Weights of a small transformer language model: LayerNorm before each block.
Each number is 50 + 10 x the weight over its row's rms, rounded and kept within 0 to 99. Layers, rows and columns count from 0. The size before them is the row's rms in percent of the matrix's.

# layer 3 MLP down (transposed), 512x128, rms 0.161, rows 294-321, columns 0-127
100:46 30 71 62 48 51 47 40 55 53 47 47 55 61 49 43 52 30 57 51 47 50 52 59 51 28 45 57 52 51 62 70 44 56 47 44 45 52 51 49 60 33 41 56 58 54 38 57 28 34 55 40 49 61 56 61 61 36 48 58 55 58 49 42 45 43 42 60 49 53 61 43 59 59 56 49 49 72 33 57 40 57 43 48 63 52 55 43 60 42 56 63 62 42 55 49 48 48 58 31 36 67 79 20 45 49 59 55 53 61 49 54 61 52 43 27 50 60 58 67 56 43 64 57 65 49 48 43
096:47 42 45 48 63 51 50 56 36 65 57 49 56 42 47 43 50 49 74 42 58 50 41 50 46 56 56 54 64 64 64 58 42 42 54 44 61 48 53 46 36 49 50 58 65 60 60 59 67 61 49 36 38 46 47 57 52 47 50 42 57 52 42 38 64 49 32 48 39 47 40 62 40 53 41 53 44 42 54 43 40 66 36 41 35 52 62 59 32 75 64 46 46 30 66 33 78 30 59 56 48 48 62 60 56 58 35 56 58 35 51 55 51 41 63 65 56 69 49 52 50 37 49 39 45 49 45 39
094:54 46 35 45 54 24 59 48 34 58 41 40 50 48 68 54 31 52 51 41 56 52 54 35 51 45 40 59 52 63 69 38 38 47 56 40 59 46 34 47 49 51 41 64 46 82 47 40 60 47 56 36 53 44 50 38 52 37 50 51 37 54 51 46 48 73 60 37 55 51 49 58 38 61 39 49 46 64 59 36 54 64 42 55 49 42 56 53 61 40 61 36 64 41 47 43 49 39 60 44 41 53 41 53 62 52 36 62 46 48 39 61 24 37 46 43 37 65 42 32 42 39 46 44 48 48 54 56
098:43 63 53 56 52 54 52 59 40 54 61 45 26 50 38 43 37 63 48 47 48 52 51 53 39 39 50 36 33 46 56 55 48 39 44 35 52 51 31 55 56 51 70 62 62 70 53 46 55 46 71 61 59 52 37 48 49 47 48 62 78 47 65 54 50 31 43 56 57 39 38 43 57 62 52 44 62 42 49 39 45 49 52 60 42 48 48 40 27 60 51 50 60 56 56 57 48 65 41 63 54 52 33 35 50 44 48 58 38 28 67 42 51 58 41 45 53 59 36 56 55 72 33 57 53 35 46 42
091:49 64 49 52 50 48 65 47 52 55 40 38 72 53 52 45 58 57 61 78 52 36 31 40 56 49 44 36 44 40 43 49 48 49 62 46 56 43 43 40 45 48 43 50 32 60 61 56 53 59 54 55 54 53 37 66 46 30 22 54 33 59 75 49 48 43 55 42 55 46 48 35 46 56 42 57 36 50 45 48 32 60 49 60 45 55 55 51 53 56 53 50 58 70 50 56 69 36 44 45 47 50 49 65 62 45 70 42 43 50 41 44 39 43 47 58 43 52 64 58 45 23 58 47 56 67 36 49
095:50 54 59 56 49 55 47 67 46 64 60 60 47 61 44 51 29 51 42 42 39 59 64 37 42 44 54 39 49 40 38 56 54 64 33 53 61 42 53 52 51 52 56 45 50 34 45 51 53 41 42 49 37 62 50 52 35 36 64 62 63 48 55 38 45 44 47 53 38 61 46 38 52 52 61 40 53 63 46 39 43 46 45 65 54 34 45 63 45 47 72 31 72 42 52 41 47 31 56 49 39 59 49 52 74 46 46 64 44 57 50 53 25 53 61 32 25 50 48 50 63 37 49 40 49 68 41 57
097:42 46 50 57 47 61 54 44 45 53 30 47 46 59 53 49 74 55 64 50 61 50 56 36 55 38 54 53 46 57 41 43 55 67 47 61 41 37 45 65 59 55 34 43 44 76 65 57 81 51 60 71 48 34 51 41 41 58 30 34 40 46 50 41 47 43 44 53 61 61 55 52 53 45 53 48 42 55 47 60 54 57 52 44 51 46 39 54 53 49 38 60 61 58 60 64 47 37 37 60 38 68 39 62 62 60 52 40 68 48 34 32 49 58 58 42 38 38 56 36 47 60 47 36 56 46 48 40
109:51 59 47 55 48 52 52 49 60 62 55 50 59 46 52 45 51 44 55 59 51 36 33 42 54 40 58 57 45 38 40 48 54 42 43 35 63 48 44 56 31 53 42 42 47 53 57 41 64 57 48 42 50 52 58 55 45 54 37 49 39 44 45 34 71 38 43 39 63 49 58 45 58 33 39 58 49 51 59 21 44 60 65 61 59 43 35 61 41 61 60 39 52 49 52 24 53 38 54 66 48 60 44 30 51 39 69 61 46 45 58 55 37 52 73 52 52 40 56 22 37 50 45 70 41 38 61 45
102:51 52 55 61 43 50 40 33 44 49 44 38 38 37 45 51 44 29 41 56 61 43 60 43 44 53 65 50 65 36 48 54 46 63 46 48 45 67 47 57 39 49 50 48 62 43 38 65 47 55 56 49 36 63 25 48 70 43 64 63 44 61 47 20 47 50 38 43 50 47 22 55 46 40 56 50 45 55 58 48 56 55 62 44 39 49 57 58 40 53 33 52 48 65 54 42 50 41 59 44 67 42 56 56 53 48 56 42 45 49 55 65 61 53 69 51 46 66 33 42 53 58 46 82 45 49 53 51
091:52 52 48 72 54 54 33 62 52 52 42 53 51 50 45 40 54 45 48 53 63 59 50 60 33 31 55 39 60 57 67 47 52 48 41 48 47 51 66 57 77 58 69 56 55 48 49 43 45 26 47 57 55 47 67 42 48 58 59 43 52 42 45 57 50 55 52 52 56 53 60 44 44 48 59 56 78 35 53 50 65 49 62 52 39 76 52 49 54 52 60 47 52 77 67 58 62 41 47 46 48 47 41 73 54 47 50 50 41 70 51 36 51 51 29 54 70 47 40 58 48 50 58 67 55 51 38 44
102:58 46 48 52 48 37 68 47 63 50 56 37 81 62 53 54 40 49 63 43 46 58 48 49 53 46 43 43 32 36 55 56 50 65 56 53 43 50 43 38 55 40 44 38 32 51 60 47 57 51 47 55 60 47 46 50 53 64 48 39 45 32 49 39 48 46 41 33 52 45 45 55 68 58 61 41 39 46 50 70 65 41 45 58 44 51 50 38 42 30 56 53 59 48 64 72 38 46 52 43 63 56 60 75 41 47 73 56 71 42 53 42 52 49 63 43 51 65 58 39 44 26 54 52 50 44 58 42
104:49 54 46 48 51 44 52 67 48 51 59 49 29 47 45 72 58 49 43 47 43 47 52 57 49 54 72 63 55 41 35 45 50 59 54 49 51 52 49 47 40 48 54 73 61 47 35 48 50 47 58 35 55 44 42 47 41 41 41 57 23 56 48 48 39 25 46 41 43 56 41 49 53 37 48 73 62 61 63 48 56 62 49 41 46 54 30 66 62 54 69 53 57 70 39 66 50 56 34 58 42 73 40 51 50 49 42 74 54 50 42 46 44 55 46 44 35 61 43 43 42 53 45 55 49 37 66 51
120:57 56 51 53 50 49 56 55 61 61 31 44 55 64 55 62 72 38 54 54 34 71 58 42 43 42 61 41 36 54 47 43 32 64 69 49 47 55 46 58 45 50 49 45 48 53 61 51 47 24 49 39 40 48 53 63 51 37 46 43 45 56 69 44 41 53 48 59 71 50 28 30 55 54 35 44 32 58 36 44 59 51 48 52 78 36 49 41 63 47 67 30 66 60 51 47 52 53 47 42 68 52 58 61 42 56 47 48 50 48 56 47 49 57 54 48 54 57 59 60 36 45 69 48 44 41 45 43
105:64 49 51 42 27 37 35 72 59 41 57 62 33 54 43 50 53 66 44 60 59 34 37 49 74 57 52 45 28 32 43 58 42 54 56 45 58 33 39 51 47 47 45 36 51 56 55 61 52 27 44 58 49 61 54 62 43 57 39 43 54 43 61 40 54 47 54 61 50 36 28 52 52 48 46 61 56 48 68 41 44 66 48 31 61 68 48 61 56 38 53 45 54 50 43 39 54 69 59 54 53 38 57 46 46 55 62 50 51 46 47 62 58 44 48 61 52 30 63 56 53 39 56 44 46 60 40 43
094:42 44 51 33 34 39 42 47 47 56 71 40 52 49 58 49 57 45 47 53 39 39 44 39 64 44 41 41 48 46 63 55 35 51 69 47 56 53 40 32 39 53 37 59 55 54 47 16 46 62 41 36 65 53 42 47 55 49 38 57 73 41 33 62 43 45 43 63 52 38 63 65 57 66 54 53 50 45 55 36 39 58 64 47 59 67 61 45 44 41 51 61 38 57 45 53 37 40 54 60 53 41 52 30 51 50 43 52 69 47 42 60 44 50 37 56 49 54 46 37 74 57 50 43 44 62 49 50
099:56 60 68 55 53 61 58 49 45 36 54 28 50 42 50 73 36 55 62 43 58 48 48 68 42 63 56 52 61 48 46 55 43 49 52 55 58 49 52 33 43 43 43 42 40 38 46 68 44 46 42 56 59 50 59 42 65 26 55 54 57 32 58 71 52 55 41 49 36 45 62 56 57 44 32 39 50 39 59 59 60 60 57 36 36 53 44 49 38 38 46 41 71 44 49 54 44 44 33 72 39 46 46 32 37 43 49 39 53 40 61 52 54 43 39 40 52 41 61 56 54 43 61 62 61 31 45 44
096:43 41 64 37 43 52 59 69 70 58 46 34 46 61 45 41 32 56 42 47 63 51 49 53 53 57 46 49 42 43 41 41 58 22 36 38 39 51 68 56 46 65 48 62 42 46 43 42 53 59 44 52 46 53 53 46 51 40 45 39 35 55 65 44 41 77 39 43 42 52 55 41 43 50 61 45 51 39 37 49 36 58 33 30 53 47 59 48 54 46 53 63 51 38 50 36 44 50 56 55 55 30 55 41 56 39 48 75 52 38 55 59 49 50 51 61 50 51 61 74 68 41 30 53 50 42 48 51
091:60 58 45 49 43 42 42 49 44 45 51 58 40 63 54 65 47 38 56 52 46 45 70 44 40 40 56 54 45 40 39 50 40 59 31 41 48 50 70 51 78 41 62 60 59 41 44 62 52 59 57 45 63 33 45 62 51 58 55 52 61 58 50 35 40 56 47 54 34 55 53 69 59 52 52 55 46 66 27 60 48 55 50 53 42 67 51 56 40 51 39 19 36 37 46 51 52 48 39 40 37 58 44 51 73 45 49 53 41 47 54 64 57 57 50 30 26 50 53 55 44 52 62 66 54 56 56 42
099:36 28 30 48 50 32 59 51 48 64 39 45 63 19 54 46 48 56 57 62 52 53 41 55 49 74 47 68 48 51 41 56 57 48 47 47 46 41 42 57 36 45 62 30 63 38 53 56 57 50 46 38 32 46 53 54 53 52 38 42 60 51 47 46 48 54 77 51 52 47 35 61 42 45 40 50 47 49 52 49 38 29 38 45 46 51 49 71 39 58 57 41 39 44 39 47 65 68 63 51 60 49 58 44 58 49 38 47 53 47 72 46 56 42 60 47 61 48 48 65 36 35 63 52 42 45 49 57
108:53 49 51 34 46 34 55 44 26 40 46 52 52 48 74 50 56 37 37 75 55 54 41 40 64 37 53 48 42 46 62 51 38 48 39 46 76 71 63 48 56 33 51 40 57 53 41 38 65 38 60 50 51 53 58 28 33 43 44 50 56 51 44 58 66 43 54 35 54 52 60 37 36 65 69 49 37 45 65 42 54 47 48 37 62 63 41 52 45 50 70 46 47 35 62 65 34 37 64 48 52 55 60 49 54 55 50 52 48 42 53 47 47 46 45 64 47 54 41 53 54 55 58 65 51 51 55 47
094:46 51 54 54 49 52 48 37 55 56 63 44 59 64 48 39 70 63 45 65 49 49 64 45 43 47 41 55 45 57 63 58 49 49 53 41 65 48 40 44 37 46 52 40 57 54 48 65 66 46 56 64 53 45 58 46 41 45 28 46 46 41 47 48 63 61 19 54 52 61 64 48 35 52 38 51 40 55 45 57 22 31 52 61 50 47 37 71 46 48 71 66 51 47 49 66 53 35 54 49 39 58 65 53 20 49 39 57 54 48 42 42 54 36 57 41 53 63 57 47 52 44 48 32 61 50 44 60
109:33 50 48 52 53 53 38 29 79 58 31 55 53 51 54 65 49 55 50 50 50 19 49 75 34 57 45 52 48 61 47 50 62 46 53 58 64 53 46 48 59 47 43 57 41 46 53 43 43 66 40 57 52 62 41 46 49 51 51 44 61 65 52 28 45 57 56 44 52 55 55 43 45 47 45 45 47 35 41 51 44 65 58 61 44 43 38 30 46 47 45 35 35 35 44 57 63 44 52 47 50 63 65 45 47 47 40 45 53 37 40 58 76 36 48 49 48 46 56 64 59 35 39 51 43 48 69 69
107:39 50 54 45 46 54 53 70 51 55 50 47 56 58 58 35 45 50 51 63 54 39 58 46 48 42 45 49 58 62 49 47 55 55 60 70 52 36 57 65 39 60 63 55 58 40 47 56 36 25 74 48 43 55 50 36 49 58 33 60 56 53 48 60 35 44 50 40 68 67 49 59 54 57 50 52 57 55 60 39 45 44 67 53 51 56 45 43 49 53 57 70 70 37 67 46 41 44 61 45 40 41 56 70 33 58 47 39 43 46 27 55 59 41 78 56 57 54 47 48 52 48 39 53 57 48 27 62
100:49 53 51 77 42 63 57 44 44 52 71 40 48 60 59 59 51 64 38 59 49 46 41 51 25 45 61 55 78 35 53 39 51 55 46 37 54 32 55 66 32 50 62 51 48 41 50 67 42 36 53 45 48 46 40 55 43 40 49 54 53 54 37 61 36 46 39 58 37 46 43 55 49 38 47 37 51 30 41 54 40 52 62 55 61 55 48 60 55 55 56 48 44 40 45 77 43 54 53 61 56 46 71 51 41 61 44 35 40 43 61 49 52 50 65 50 69 51 65 54 39 56 63 44 53 43 42 53
109:46 57 48 44 52 49 40 54 36 38 63 43 54 53 36 36 49 45 34 59 57 59 42 54 50 45 52 41 46 54 55 48 60 74 54 43 45 58 51 66 60 45 57 56 59 36 58 37 46 60 41 66 48 39 59 37 66 43 52 43 53 34 48 46 48 63 54 45 34 39 54 63 56 44 36 47 36 25 51 47 59 31 50 36 44 37 53 60 54 57 46 49 44 48 53 53 54 37 38 55 68 54 54 43 38 39 62 64 58 41 62 59 53 28 55 32 38 58 33 45 72 50 49 48 58 53 79 58
086:42 42 53 43 63 54 68 62 61 44 60 52 49 50 67 44 51 44 52 28 61 33 45 55 31 45 55 54 54 42 40 45 48 50 44 48 51 53 68 41 53 49 36 55 76 60 56 33 57 31 54 45 71 48 47 40 40 39 49 44 47 52 50 64 52 55 51 62 35 59 53 48 44 34 50 50 50 51 30 58 55 35 55 65 43 46 48 40 54 52 58 52 59 67 34 52 66 60 42 51 72 61 54 43 49 44 35 45 67 63 59 34 44 43 67 62 60 62 50 43 53 52 65 29 55 42 38 45
102:41 48 44 48 49 47 53 53 64 54 59 39 47 39 50 53 65 53 35 34 54 57 40 56 62 47 40 60 40 49 40 32 55 22 61 43 38 38 45 46 40 50 51 57 60 60 28 66 57 63 43 30 56 44 55 46 61 55 38 52 38 56 41 39 47 52 33 35 48 59 48 45 60 63 41 36 46 59 50 40 62 51 50 40 61 52 31 57 58 42 69 41 51 83 49 61 65 45 39 43 53 51 53 48 56 50 38 28 53 31 50 47 49 49 46 50 42 35 58 46 48 52 56 48 73 42 58 48
101:56 55 55 59 48 47 52 49 44 59 57 38 35 55 61 48 44 64 29 51 51 45 54 38 40 60 51 37 34 53 41 40 72 71 70 46 37 60 48 48 46 69 53 45 64 51 52 63 61 41 39 47 39 60 52 44 67 45 61 48 60 54 44 34 61 44 79 71 41 49 54 54 40 47 47 56 46 44 42 50 69 49 53 59 38 59 59 48 35 47 59 63 56 63 53 59 36 51 47 54 50 31 38 67 37 47 39 52 68 58 58 52 34 60 55 48 55 53 51 57 52 52 45 55 34 41 44 32
# layer 3 MLP up, 512x128, rms 0.124, rows 295-321, columns 0-127
103:41 65 47 58 39 56 44 34 41 45 43 46 48 48 44 52 51 50 50 66 47 52 51 43 41 55 22 52 32 49 56 47 61 55 69 45 45 60 42 49 35 65 32 52 47 47 42 45 46 51 47 61 52 49 47 64 41 44 58 59 57 52 60 61 49 58 77 49 41 51 51 26 69 50 39 43 42 52 50 43 68 55 65 55 54 46 50 35 35 60 31 45 49 48 53 47 38 75 53 41 65 55 59 30 52 38 41 47 34 47 56 44 64 29 53 39 41 63 48 65 54 45 41 51 63 49 54 31
091:63 46 63 53 49 69 41 38 49 57 39 61 36 54 50 49 48 42 48 57 40 52 56 52 50 54 55 57 48 29 47 43 34 35 63 62 52 39 43 58 78 52 60 42 46 47 58 32 50 52 65 56 60 68 53 47 44 37 74 56 44 67 53 48 50 52 57 61 48 55 50 44 85 40 43 51 40 42 49 42 44 45 67 51 41 50 51 50 43 48 47 59 58 61 63 44 56 63 43 32 41 40 48 59 62 63 67 49 45 64 57 49 73 47 38 58 53 44 58 51 60 57 51 28 57 49 65 54
092:39 48 45 56 53 48 46 64 37 49 36 55 34 59 50 63 65 70 24 46 62 55 62 62 41 48 63 43 58 46 51 56 73 58 56 63 48 59 53 44 68 58 51 54 54 50 45 65 48 54 48 49 62 46 38 48 50 57 55 46 46 46 61 43 43 47 60 55 64 55 51 63 61 63 44 50 49 41 56 52 55 50 32 55 46 55 47 59 53 41 70 66 53 59 48 37 42 47 46 37 34 58 50 47 75 45 61 50 60 57 28 51 58 61 37 67 61 72 34 49 59 41 53 36 36 31 54 39
097:53 46 42 37 57 44 54 48 54 23 32 60 44 44 46 57 54 48 31 23 39 35 58 69 45 43 42 45 64 36 47 41 47 63 46 55 44 53 57 62 59 54 56 50 49 64 52 36 40 59 47 51 45 46 46 43 40 49 66 54 61 41 36 46 41 61 49 65 55 66 47 72 36 43 31 51 58 55 67 44 49 53 51 46 41 42 48 29 41 60 40 50 57 39 58 48 40 43 57 49 40 46 58 36 19 56 55 49 48 45 60 42 74 47 48 56 38 37 45 42 55 34 44 53 53 41 51 53
096:65 52 35 50 56 49 40 41 45 52 72 45 53 27 41 50 40 57 33 56 63 55 55 57 50 61 52 47 46 53 52 54 61 37 39 52 47 73 46 42 53 41 56 49 36 73 55 60 63 55 48 51 59 56 51 35 59 58 44 60 50 45 54 52 43 46 60 47 72 37 27 43 62 57 42 42 58 44 51 57 62 28 44 52 60 55 38 38 43 66 55 43 48 48 41 40 46 59 43 52 35 50 41 46 27 48 60 53 50 44 51 47 62 52 57 39 68 61 53 28 39 64 47 53 43 23 49 41
103:62 42 54 24 71 56 54 57 68 66 58 65 46 47 59 52 60 48 59 62 68 43 58 58 50 48 53 47 53 53 58 53 44 43 43 59 37 54 62 49 41 44 53 49 55 48 37 47 38 37 30 39 57 55 52 57 60 41 47 41 46 51 51 38 54 46 41 39 56 42 49 57 51 68 46 57 49 73 45 63 48 36 77 56 57 48 54 57 55 62 44 55 53 41 59 52 50 36 60 48 73 36 72 45 55 39 61 43 36 37 55 59 50 38 54 39 65 38 63 42 45 60 55 41 77 49 56 56
098:29 29 50 42 58 45 53 50 41 40 66 41 42 33 46 52 57 63 53 41 51 64 51 36 50 57 57 65 55 46 52 46 46 41 55 65 51 46 37 41 41 32 46 51 52 55 55 39 44 61 36 53 51 70 68 64 61 68 62 48 41 34 35 48 48 42 54 47 55 48 40 50 46 52 63 58 54 53 44 56 54 49 41 45 48 49 53 43 59 52 77 33 47 32 32 47 52 50 42 34 44 43 50 55 60 62 46 46 40 52 53 61 45 53 35 68 56 44 50 46 55 71 33 37 46 75 57 29
106:40 45 45 44 54 49 56 64 53 43 64 52 46 50 46 38 52 67 36 32 53 36 49 56 45 54 41 60 44 49 70 60 54 47 51 55 35 70 50 49 47 56 55 54 49 44 64 46 61 58 46 44 58 47 50 46 53 44 21 56 39 36 49 58 34 65 60 38 57 57 55 40 51 52 28 39 41 51 52 64 27 53 47 47 44 45 48 55 69 63 49 49 53 42 49 75 48 61 44 60 35 58 72 60 76 56 45 46 46 44 34 56 50 64 45 50 62 49 46 67 47 42 39 31 63 37 52 47
094:62 35 47 37 66 51 64 60 54 41 37 55 30 68 42 61 54 63 48 60 38 56 55 39 77 38 48 59 49 62 40 72 41 57 51 55 62 55 64 45 58 46 41 54 53 58 44 63 55 43 50 67 53 56 58 48 56 41 54 50 56 63 65 47 50 44 55 64 42 71 48 59 48 37 65 43 42 47 47 35 47 55 29 48 46 59 57 54 38 48 47 49 52 50 37 43 47 43 36 59 69 43 41 51 66 57 66 32 58 53 53 53 52 59 54 37 51 42 59 46 37 49 50 52 58 71 76 57
089:57 55 34 53 66 65 48 37 30 52 34 38 44 37 45 55 46 58 63 60 53 50 40 67 38 52 41 50 60 54 71 34 55 39 43 61 61 34 49 56 55 62 50 54 60 61 67 41 41 53 49 50 41 45 60 57 44 39 50 62 54 53 32 49 60 56 65 50 46 57 61 51 51 59 52 47 79 48 69 38 30 62 54 48 54 56 50 45 56 49 55 41 31 54 46 42 34 52 26 62 52 51 49 59 59 52 47 46 46 44 44 55 44 45 49 58 41 43 53 53 68 33 39 58 49 62 32 31
097:55 59 56 42 61 45 43 51 39 49 45 56 58 48 50 43 53 42 49 50 46 51 56 73 58 57 29 51 47 35 35 52 71 43 31 63 37 64 42 65 43 66 44 57 47 51 44 58 45 49 70 66 48 59 53 47 54 40 49 43 51 39 60 44 69 37 45 59 41 57 54 62 43 61 45 52 37 62 63 50 49 42 30 35 64 66 58 51 47 56 23 37 51 73 50 53 49 43 44 56 52 41 48 53 45 58 75 56 46 44 46 58 41 55 54 48 48 40 69 62 55 50 69 47 48 31 38 48
118:63 45 51 46 45 36 34 44 65 64 37 59 58 51 32 51 53 39 66 43 65 38 30 37 34 45 44 60 40 60 55 58 67 60 51 50 57 41 54 42 60 34 55 53 46 54 50 57 51 41 35 47 31 66 40 54 34 54 44 70 43 45 67 57 60 40 46 76 52 54 48 62 61 52 57 37 36 47 47 48 55 51 37 54 63 55 52 42 47 50 30 62 54 49 57 61 47 54 53 53 53 61 52 43 43 41 47 62 61 24 45 63 58 35 50 59 47 40 56 66 47 47 60 52 52 39 43 63
098:61 71 50 28 58 27 46 31 44 54 36 57 49 39 46 54 54 38 57 62 65 49 66 59 40 44 51 48 44 44 60 43 40 72 57 61 62 64 53 58 45 44 50 56 62 53 48 49 47 30 48 68 47 66 45 57 45 58 51 58 29 37 34 47 37 46 58 32 59 44 52 52 53 59 47 46 57 62 50 49 52 41 46 44 65 54 47 55 63 50 55 63 62 46 49 31 68 49 67 63 68 37 55 56 51 37 49 53 58 59 45 42 53 38 58 43 44 39 46 38 57 64 68 52 41 43 54 34
099:74 47 67 45 43 65 65 39 63 34 38 54 51 50 38 47 37 50 69 59 70 48 59 47 51 56 46 59 48 41 31 52 60 53 36 68 40 51 49 42 56 47 51 43 44 37 48 84 35 56 55 47 41 39 47 66 34 58 51 52 43 44 40 38 53 39 52 44 38 50 52 44 35 46 50 51 55 59 55 54 59 54 25 51 51 17 52 61 55 54 53 37 46 51 60 63 50 54 39 46 50 41 67 54 57 60 51 53 54 56 44 35 39 37 67 54 57 54 46 63 46 54 56 53 57 44 55 48
111:55 62 37 49 61 53 50 48 39 60 45 47 47 46 55 38 55 42 31 48 44 50 47 69 55 38 58 60 60 51 61 51 59 69 53 47 70 50 41 67 41 75 41 57 46 55 48 67 61 66 45 56 26 40 51 58 45 37 45 47 39 58 49 38 57 73 58 56 56 45 50 52 42 49 53 52 35 50 47 78 52 68 22 45 64 54 65 51 48 42 44 64 46 42 38 55 49 43 61 34 55 50 41 45 43 51 57 42 47 50 44 48 43 52 63 48 50 64 51 45 57 72 56 43 60 70 55 53
102:58 53 48 44 38 59 50 41 48 53 46 56 61 42 35 55 31 49 76 38 50 43 45 48 47 50 68 44 39 57 61 40 49 54 50 63 54 58 56 50 38 43 44 49 51 56 56 24 52 43 46 40 67 53 59 61 45 22 46 51 56 65 56 28 50 59 56 59 49 63 42 49 55 33 54 54 31 44 41 54 72 57 58 53 46 34 44 59 61 60 54 40 50 62 50 67 42 40 39 51 49 59 37 44 46 76 47 56 53 49 42 62 40 58 55 53 39 55 38 66 36 65 47 32 58 52 42 62
094:52 61 63 48 64 58 37 56 64 39 62 60 26 45 53 33 52 55 42 60 50 48 41 52 38 54 43 47 49 38 55 48 47 67 63 51 43 37 49 66 21 60 48 46 62 65 59 43 71 45 54 54 37 49 56 48 51 48 47 48 55 50 65 57 42 56 52 38 53 46 47 41 39 54 45 52 57 57 45 47 44 52 56 49 57 33 57 43 54 39 61 47 51 43 48 71 65 43 56 62 54 49 58 33 48 50 42 56 62 43 45 54 58 51 41 65 12 57 43 41 32 53 47 52 78 53 47 36
099:64 56 46 32 56 68 52 51 55 47 51 35 46 39 31 35 37 56 57 48 60 40 65 54 40 40 57 51 68 57 35 55 56 53 43 60 55 32 67 65 47 62 41 60 41 55 54 64 24 50 43 43 58 59 50 46 59 50 59 38 49 33 54 69 61 56 36 48 43 46 34 37 59 42 56 43 50 44 51 58 60 65 67 53 42 45 68 57 43 52 55 53 57 45 48 46 27 46 47 50 53 45 57 61 53 59 58 58 35 63 37 54 68 46 40 42 50 49 45 57 48 57 73 40 52 46 32 58
099:37 69 49 59 59 56 40 55 63 36 65 57 45 46 30 50 40 69 42 46 58 47 54 49 45 50 47 55 33 46 43 52 71 39 60 45 39 33 45 45 42 62 69 49 41 36 62 52 48 56 50 49 49 50 47 54 53 45 39 37 47 40 49 54 40 50 67 55 63 67 43 44 41 35 24 62 41 33 48 42 56 44 45 52 44 45 42 44 50 35 46 41 49 67 35 52 44 40 45 64 53 65 43 26 62 33 57 63 43 44 42 56 55 58 51 40 58 51 35 41 49 56 56 51 37 51 32 64
098:53 54 59 57 64 48 52 56 62 33 54 51 46 58 46 31 57 55 56 32 52 56 54 57 27 46 51 49 59 53 64 59 43 53 62 50 44 58 39 43 53 24 60 43 52 37 42 42 49 41 59 52 47 41 46 51 45 32 49 56 41 29 41 32 61 64 58 53 56 53 43 40 56 59 52 67 43 56 32 37 61 37 31 55 57 55 43 46 62 58 39 53 55 40 52 51 45 38 46 67 35 68 50 42 24 54 41 69 37 58 37 54 49 44 37 44 45 59 53 54 44 51 39 30 38 53 65 54
116:43 43 47 49 54 25 52 62 43 57 74 68 44 61 49 32 60 50 52 64 44 47 52 39 62 55 66 62 63 60 48 48 60 59 44 56 65 46 54 50 29 34 59 56 61 58 32 57 51 41 57 49 47 48 48 38 53 46 36 39 60 35 55 57 43 47 34 55 48 50 47 58 52 34 60 36 57 42 54 44 51 42 43 43 64 72 53 48 48 50 69 55 52 66 46 66 48 59 51 51 60 43 59 54 66 54 51 63 53 48 54 42 42 57 47 35 65 46 58 56 47 70 31 34 49 52 48 23
109:46 59 50 49 58 60 59 53 54 50 46 59 50 52 39 43 69 53 51 44 51 38 51 47 32 53 48 43 57 56 60 61 56 51 39 54 57 57 46 38 46 60 41 46 51 54 60 50 62 54 46 47 56 48 37 43 72 58 63 63 55 42 69 61 46 68 26 42 48 42 46 38 60 79 45 31 51 40 59 41 61 64 39 31 47 34 58 48 51 36 43 56 64 40 49 43 46 39 46 43 33 59 30 72 52 64 58 42 44 50 40 25 35 47 47 56 46 37 49 58 47 42 64 51 52 34 50 38
097:76 57 48 37 53 49 51 32 55 49 21 61 49 64 49 46 53 68 48 47 49 57 48 45 64 51 67 33 41 67 53 50 60 44 40 41 53 59 53 45 65 40 50 46 52 55 54 26 47 58 50 62 60 56 49 44 62 44 42 53 50 60 44 25 61 56 48 39 64 53 47 37 38 66 51 46 52 65 73 42 46 41 44 51 28 52 47 48 60 28 39 42 49 41 52 28 46 52 42 53 41 44 47 55 48 55 55 58 69 43 62 36 41 45 50 51 46 50 36 45 44 48 33 66 48 58 53 41
113:69 45 62 51 61 54 65 30 47 62 30 35 35 72 44 41 58 54 36 45 46 52 42 60 48 39 56 39 42 48 52 30 71 58 48 51 49 51 32 65 53 42 46 34 56 44 46 44 48 53 47 93 55 37 49 58 59 49 53 56 46 53 41 49 58 57 44 37 44 62 49 74 48 36 45 39 36 54 61 52 44 47 56 59 49 44 58 46 48 53 59 50 65 65 39 61 54 53 53 50 49 36 56 48 53 46 37 45 54 46 66 48 55 45 44 61 58 49 51 39 58 51 44 60 58 30 50 39
102:63 59 63 37 59 55 45 33 63 51 68 59 38 39 47 57 44 58 28 50 51 51 46 49 50 40 55 57 55 47 61 56 49 37 68 59 48 58 56 38 52 46 43 39 38 47 38 49 50 54 43 67 47 49 54 48 65 60 70 46 41 57 45 56 49 30 43 37 61 69 40 38 49 45 52 58 42 60 44 30 59 65 54 50 61 44 44 47 40 54 24 44 42 51 33 31 47 53 50 57 59 39 60 40 57 32 61 52 50 57 50 57 54 40 59 54 61 65 72 51 58 59 67 60 61 50 33 43
097:58 54 63 51 47 39 55 37 42 50 38 51 40 57 32 56 45 37 56 48 40 66 43 53 52 33 44 58 58 38 51 57 48 82 39 66 73 46 42 47 75 52 62 35 40 40 63 48 46 39 46 41 37 61 42 54 46 38 55 56 49 45 43 49 43 54 48 45 64 38 57 54 52 55 55 50 44 62 49 52 38 65 58 53 60 45 46 57 47 46 32 54 49 41 67 58 23 41 53 50 52 60 40 64 50 52 49 45 41 63 54 63 47 49 79 45 51 44 39 69 67 49 52 42 38 51 43 37
095:45 43 50 50 55 44 51 49 54 54 44 43 41 62 46 37 63 53 41 48 33 62 43 48 52 36 37 48 54 58 37 57 50 57 49 66 67 48 52 49 68 52 40 31 47 49 43 58 54 54 54 67 47 65 45 30 37 62 52 56 45 65 31 46 39 61 62 58 46 46 63 66 51 54 51 49 32 53 49 50 52 44 62 64 53 58 54 60 48 49 26 48 33 49 40 38 39 27 70 67 58 44 49 54 53 70 48 66 22 53 60 59 54 45 56 52 43 49 48 39 56 55 60 53 46 56 74 35